Each number is 128 + 32 x the weight over its row's rms, rounded and kept within 0 to 255. Layers, rows and columns count from 0. The size above them is the row's rms in percent of the matrix's.

# layer 3 MLP up, 384x96, rms 0.229, rows 29-45, columns 0-95
size [107 100  97 105 107 105 104 104 103  98 111 107 115 115 105 117 102]
[[111 118 129 148 147 155  96  94 122  98 153  82  81  92 135 173  76 101 165 165 143 147 145 137 139 163 236 127 148 154 139 156 145 142 137 142 171 144 130 109 152 144 130 195 176 111 170 120  85 122  95 143 128  80  99 149 131 166 182 171 117  91 179 161  98  90 151 130  90  96 138  97 178 163 159 121  77 116 108 155 154  63 187 101 132 150 132 187 166 138 131 161 112 148 145 135]
 [142 153 174 170 128 119 146 115 135 119 126  93 105 134  82  90 158 211  89 166 100 174 135 154 156 171  87 127 152 148 125 197 144 107 144 175 186 145 151 177 125 138 108 205 140 150 147 126 171 186 107  73  96 109 150 128 126 117 121 140 145 109 129  93 125 150 122 173 162  68 155 142 117 172 131 124  87 168 173 106 112  93 146  99 147  91 183  85 144 156 148 148 177 159  79 107]
 [142 112 188 149 120 153  91  94 172 171 128 160 125  63 128 173 105 147 186 152 143 138  97 185 139 132 131 180 166 128 130  89 106 161 153 184 121  93 127 137 115 114 140 119 126 137 134 104 180 125 144 144  74 106 123  98  99 154 142 126  87 203 170 104  75  99  81  54  70 162 136  99 147 172 195 151 131 148 156  89 161 129 173 142  99 132  85 112 114 151  85 138 137 117 168 132]
 [129  40  82 193 100 116 122  61 215 132 124 160 140 106 144 176 103 100 117 146 104 132 129 157 120 145 115 121 141 107 117 162 130  95 123 144  97 149 144 113  64 132  87  98 111  80 125 136  75 140 147 140 167 146 161 122  91 115 152 169 111 119  58 113 141 106 141 119  96 161 160 106 122 167 123 160 158 104  99 143 141 112 197  88 160 123 143 119 120 113  68 132  80 154 139  37]
 [135 137 168  82 174 115 110 146 113 119 149 199 114 146 144 158 158  76 105 137 158 125 107 132 131 127 127 182  60  79 129 212 153 145  56 153 142 186 116  66  90 140 101 133 118  64 111 117 152 131 145  84 122  67 150 166 136 139 106  82 123 131  93 184 100 128 173 131 124 152 135  69 141 145 102 147 137 178 121 155  96 178 119 166  89 158 131 137 149 151 174 131 138 113 108  88]
 [134  78 167 130  91 118 129 109 131 128 155 152 148 146 119 175  87 155 185 129 116 155 145 171 126 158 112 124 161  92 203 145 216 148 141 115 118 130 139 142 187 100  72 152 108 103 181 170 188 141 119  94  93 108 107 147 151 144 107 107 110 126 113 118 136 146 148 144 184 106 140 119  46 159 173 157  77  87 156  96 127 119 170  78 132 156 125 136 120  94 109 202 152 181 116 151]
 [118 118 140  93 112 170 186 148 122 105 161 116 104 143 148  96 198 165 135 149 140 147 188 112 149 150 134 163 101  96 173 134 126 143  83 181 115 104  60 131 127 118  83 126 131 108 136 166 110 146 119  59 110 150 136 148 197 199 168 150 175 119  85 102 138 128 142 134 187 109  90 138 123 137  85  94  80 107  78 147 140 132 177 137 153  84 174 166 103 132 156 154 150 142 157 200]
 [155 113 102  91  42 143 136 123 172 125 143 184 158 162 136 117 136 199 112  99 192 114 136 136 110 124 127  72 102 149 128 113 147  83 129 140 132 180 139 168  97  82 117 121  80 117 110 179 124 135  79 127  60 127  82 116 161 127 117 140  89 149 134  99  97 126 100  78 117 166  99 113 123 190 121 125 176  74 115 103 193 138  92 160  57 127 102 121 114 125 150 190 159 143 139 109]
 [ 72  53 193 154  88 112 108 139 110 178 136 110 153 201 141  85  98  91 131  98 112 152 156 129 102  83 109 174  83 105 119  84 146  77 123 103 168 158 119 186  88 119 132 114 157 151 126 143 147 104 118 130 160 125 116 137 135 112  90  68 155 130 183 127  73 143 132 129 140 147 123 127 175 123  98 139 183 120 152 173 108 172 148 153 109 126 113 135 113 117  94 127  13 134 124 152]
 [117 194 136 140  76 130 155 195 130 129 158 164 101 172 123 111 134 135 129  86 122 122  97  78 181 156 174 146 126 130 130 154 108 145 137 127  59 120 119 153  84 161 129  86 147 173  81 179 125  96 109 141 148  52 158 125 125  82 112 202 107 149 156 180 162 117 139 141 135 149 123  91  75  89 165  89 113 117 111 137 111 128 126 109 186 140 149 153 158  89  90 162  87  98 200 135]
 [144 167 144 122 144 132  83 117 126 150 122 190  72 206 141 110 154 113  68 153 120 116 160  46 139 205 140 141 166 104 123 156 140 152 120  93 139 124 142  93 101 101 134 153 137  84  83 168 127 139 102 101 150 201 171 133 129 185 166 126 122  47 165 122  55 149 147 118 189 117 115 102 123 126 110 133 109 104 150 132 158 124 147 140 126  91 161 111 137 101 139  90  83 108 173 108]
 [124 137 182 152  74  81  93 106 123 143 124 110 195 123 136 103  97  77 145 158 188 195 131  86  86 110 155 142 136  83  82 125 115 119 111 125 153  94 176 107 111 135 193  47 165 112 130  97 124 146 103 105 142 115 128 170 123 162 172 148 155 132 128 103 103 120 107 143 141 181 104 139  86 173 124  99 141 124 122  79 169 158 130 156 176 163 114 200 120  91 145 142  71 108 164 168]
 [156 113 121  91 123 142 160  90 132  92  78 104 127 131 143  97 132 145 137 104  88 153 139 138  98 112 105  92 135 118 143 105 157 117 139  92 163 135  95  95 171 114  90 114 161 154  93 149 144  93 133 169  96 131 102 161 243 109 167 147 156  91 215 138 114 137  98  86 145 146 117  64 113 114 101 114 171 128 169 130 174  98 139  89  74 110 141 139 185 211 164 127  95 112 166  94]
 [107 124 149 145  94  90 154 124 111 121  88 146  83  90  96 154 164 127 140  87 113 158 137  81 174 167 189 109 140 118 102 142 123 100 160 182 165  88 161  99 142 123  93 140 151  94 126 153  59 148 107 167 181  33 102 139  72 138 172 198 164 146 146  84  99 107  81 139 158 135 127  99 182 144 153 146 115 151 126 104 151 147 134 156 152 147 118 158 197 113 130  87  96 151  97 120]
 [132 148  70  85 139  82 192 133 106 142 143 147 159 165 129 169 153 108 113  91  70 120  80 198  83 130 122  52 153 136 116 130 127 116 134  99 127 169 133 170 110 185  82 120 121 138 121 106 154 150  65 110 136 126 166 154 116 105 110 134 133 125 124 117 190 138 112 114 136 144 151 223 195 186 135 134 192 124  83 131 113 149 133 181 126 163 170  99 110 147 133 169 122 112 120 157]
 [139 161 130 162  55 154 145  75 123 107  98  72 158 209 127 102  97  86 103 157 143 172 128 126 131 105 168 101 163 176 161 133 152 134 172 103 131  97 126 101  87 151 122 148 160 115 113 133  85 174 163  91 118  98 124  85  96 146 142 159 120 166 127 142 102 134  85  96 102 149 154  24 125 196 178 180 142 126 148 153 109 126 114  88 142  86 150 140 114 113  84  88 159 146 147 141]
 [149 156 122  12 126 117 148 127 140 133 125 171 146  96 141 169 189 134 102 153  64  98 116 123 173 133 130 160 113 102 143  66 133 134  88 182 118 146 147 118 108 129 147 138 132 128  91  86 162 172  85  96 156 147 105 128 111 173 120 212 168 118 112  38 110  78 107 114 145  95 126 150 180 111 126 165 160 131 128 192 126 115 140 130 130 100 138  88 155 133 164 110 117 153 168 154]]
# layer 3 MLP down (transposed), 384x96, rms 0.212, rows 29-44, columns 0-95
size [ 88 105  95 112 112  94 110 114 112 103 108 108  99 112 106 118]
[[157  96  97 107 130 185 118 137 132  19  91  27 150  41 154 168 160 155 126 111 157 123 128 173 140 118  75 137  86 156 139 174 125 158 151  91 130  84 143 100 123 113 103 111 159 100 127 178 140  93 100 151  85 114 132 159 136 145 136 141 117 149 121 174  95 110 153 122 132 159 147  70 182 119 125 108 121 157 124 158 146 154 100 153 103 151 151 109 101 129 152  56 156 156 134 111]
 [ 75  93 115 114 159 162 119 183 142 130 182 137 157 115 187 102 114 181 157 182  69 124 126  95  69 100 175 159 123 107 157 117 100 157  95 158 109 120 129 154 143 156  90 161  87 152  90 145 194 152 184 163 124 163 100 112 151 158  90 142 136 160 128  93 158 159 135 108 150 105 112 107 114  77 115 155 183 122 129  44  77 167 121 116 154 140 130 101 144 123 146  73 119 159 166  95]
 [143 174  88  83  98 110 204 150 139 122 158  88 145 186 154  84 144 146 126 102 132 149 139 153 185 185 105 102 110 103 114 109 131 121 177 110 154 148 113 140 141 114 162 115 155 137  76 154 112 126 139  97 145 172 164 224 162 137 133 129 154 109 128 146 174 151 195 163 158  97 125 139 109 116 102 105  84  76 184 164 137 132 146  82 139 147 172 152 193 106 113 108 157 170 104 176]
 [167 148 130 145 121 121 151 192 128 111 143 166 127  97 204 109 137 113 133 132  92 184 131 111 115 121 161 134 126 184 124  83 100  67 110 119 199 123 115 207 126 105  97 133 139  87 227 163 132 164  86 115 115 166 175 132 100  95 160 135 135 148 155 106 154  63 112 139 118 185 105 144 151  65 106 134 109 121 127 117  99 124 160 115 124  77 102 124 120 146 112 157 159  88 149  67]
 [158 139 158 117 126  73  97  86  85  90 143 119 177 175 117 140 131 107 102  86 106  76 139 128 104 100 129 136 182 129  31 111  92 195 135 148  87 127 105 131 125 119 153  98  50 119 151 155 109 143 130 160  97 168 147 114 145  84 156 120 151 102 127 188 113 159 122 185 138 150  72 142 164  92 166  88 126 135 138 131  90 159 194 123 157  87  99 160 134 111 119 105  77 151 141 176]
 [ 93 196 151 131 125 148  89  84  93 175 127 126 127 125 141  93 104 128 111 129  79 145 167 156 201 133 145 176 184 133 136 123  65 111 133 108 152  99  74 109 127 151 160 125 180 141 113 110  85 108 188 125 116 103 137  74 156 144 112 114 165 107 162 133 144 171 113  74 135 159 184 145 126  75 122 139  86 156 141 140 131 152 180  59 144 134 193 107 181 106 126  95 142 121 141 194]
 [125 154 111  86 112  91 128 145 141 156 123  79 163  46 136 151 148 153 146 172  87  85 101 175 101 108 105  91 129 138 173 109 102 133 165 175  70 162 156  76 132 122  57 110 181 175 134 136 176 130 159 144 130 127 186 143 153 126 195 203 166 126 122 141 129  63  57 138 113 104 130 175 155  87 123 151  96 107 105 167 108 147 107 132 116 129  96 125 124 151 128 157 145 129 151 104]
 [ 89 110 129 140  66 143  89 146 112 104 101 137 156  92 130 157 101 126 109 124 109 127 126  97  87 102 174 113 149 180 142 139  76 229  86 102  77 136 139 121 106 192 133 113 127 160  91  98 178 118 173 139 109  92 168 105 137 125  97 156 135 106  98 137 104 178 169 158 137 116 146  97 100 169 189 140 121  57 135  78  72  96 128 159 158 145 152 169 172 135 113  96 133  99  75 109]
 [ 92 117 173 154 131 118  97 126 127 127 123  91 123  39  94  64 170 182  79 139 160 140  89  93 119 138  85 125 133 129 159 124 188 159 184 150 136 112 163 124 167  84 101  81 167 133 131 130 135 153 171 178  79 118 166  62 142 118 154 165 158 125  94 170 175 119 126  91 148 136 131 117 115 127 173  93 107 146 129  76 171 125 111  90 152 129 177 101 133  82  63  89 156 115 127 139]
 [119 126 101  77 120 149  92 106 159 197 166  95 192 129  87 152 133 136 127 154 119 187 146  91  92  84 155 127 123 137 154  77 154 101 150 148 164  85 113 168 117 114 149  78 139 115 168 108  89 124 144 127 101  76  83 108 114 138 181  95  82 164 179 137 125 109 138  68  76 122 130  65 159 139 128 164 115 135 185 116 115 121 119 178  84  96 134 136 135  90 182 119 122  95  69 173]
 [ 39 142  90  63  94 150 115 108 122 151 162 115 115  86 174 101  82 166 184 107 100 104 158 148 174 179 119 114  89 121 186 129 135 173 141 154 243 103 121 117 154 112 136 170 110 181 160 153 110 135 143 156 111 123 112  81 146 106 157 124 126 113 141  94 159 104 120  80  91 160 130  98 136  80 124 129 137 115 158 148  95 113 151 118 126  71 172 122 153 118  81 134 171 116 107 154]
 [ 87 125 138 133 180  90 160 152 192 110 112 144  83 123 125 142 172 135 104 107 128 125 130 162 144 166  56 161  99 114  84 101 149  94 136 100  79  73  43 154 132 104 123  87 150 132 164 109 182 162  71 122  61 146  95 127 120  92 121 144 115  82  82 154 115 144 115  92 137 109 144 163  99 104 173 128 115  81  80 159 136 164  93 132 124 130 149 135  88 155 162 128 137  98 185  67]
 [144  89 114 128 169  74 131 135 153  45 162  94 133 163 167 154 129  99 145 131 102 108 126 139 173 140 133 146 122 152 129 100 130 112 156 126  62  48 143 166  81 188 152 183  98 104 156 206 115 101  95 125 121 185 122 123 138 101 122 115 132 108  68 102 121  93 158 148 151  98 118 172 127 128 191  69 147 158 106 113 124 169 170 182 131 160  85 156 116 110  75 139 113 140 129 149]
 [129 134 172 123  24 148 110 119  93 185 179 166 153 118  88 110 170 164 105 111 113 159 104  97 140 130 202 169 119 129 100  89  83 110 115 174 153 168 112 136 135 116 164 131 121 124  97  92 135 125 162 107 101 138  78 104 100 100 197 135 142 124 229 115 108  68 123  98 190 140 162 112 124 162 137 108 121  83 129 134 134 157  97  98 117 138 123  82 161 119 115 105  96 168 134 133]
 [137 164 127  62  96 126  99 157 116 155  95 141 108 160 161 114 127 114 139  89  92 125 158 154 130 172 183  98 111  94 145 142 100 168  89 184 105  24 104 109  33 150 101 165 146 160 165  84 155  85 115 134 151  61 111  78 141 156 140  70 160 122 130  90 113 148 133 128  97 112 125 150 143 124  84  97 152 144 184 108  81 148 148 149 114 149 115  80 126 111 123 108 104 145  91 127]
 [169 183  69 129 142 101  71 131 123  74 134 128 120 156 123 109 104 128  93 169 139 110  80 140 179 133 188 116 170 171 126 126 150 126 166 138 129 152 154 105 124 137  52 147 116 138 152 139 157 158 126  99 139 185  88 114 138 175 141 155 130 117 134 157  80  66 143 124 121  97 139 120  91 187 195  93  96 103 123 117 149 159  92  99 129 174 102 164 122 149  27 156 176 114 103 118]]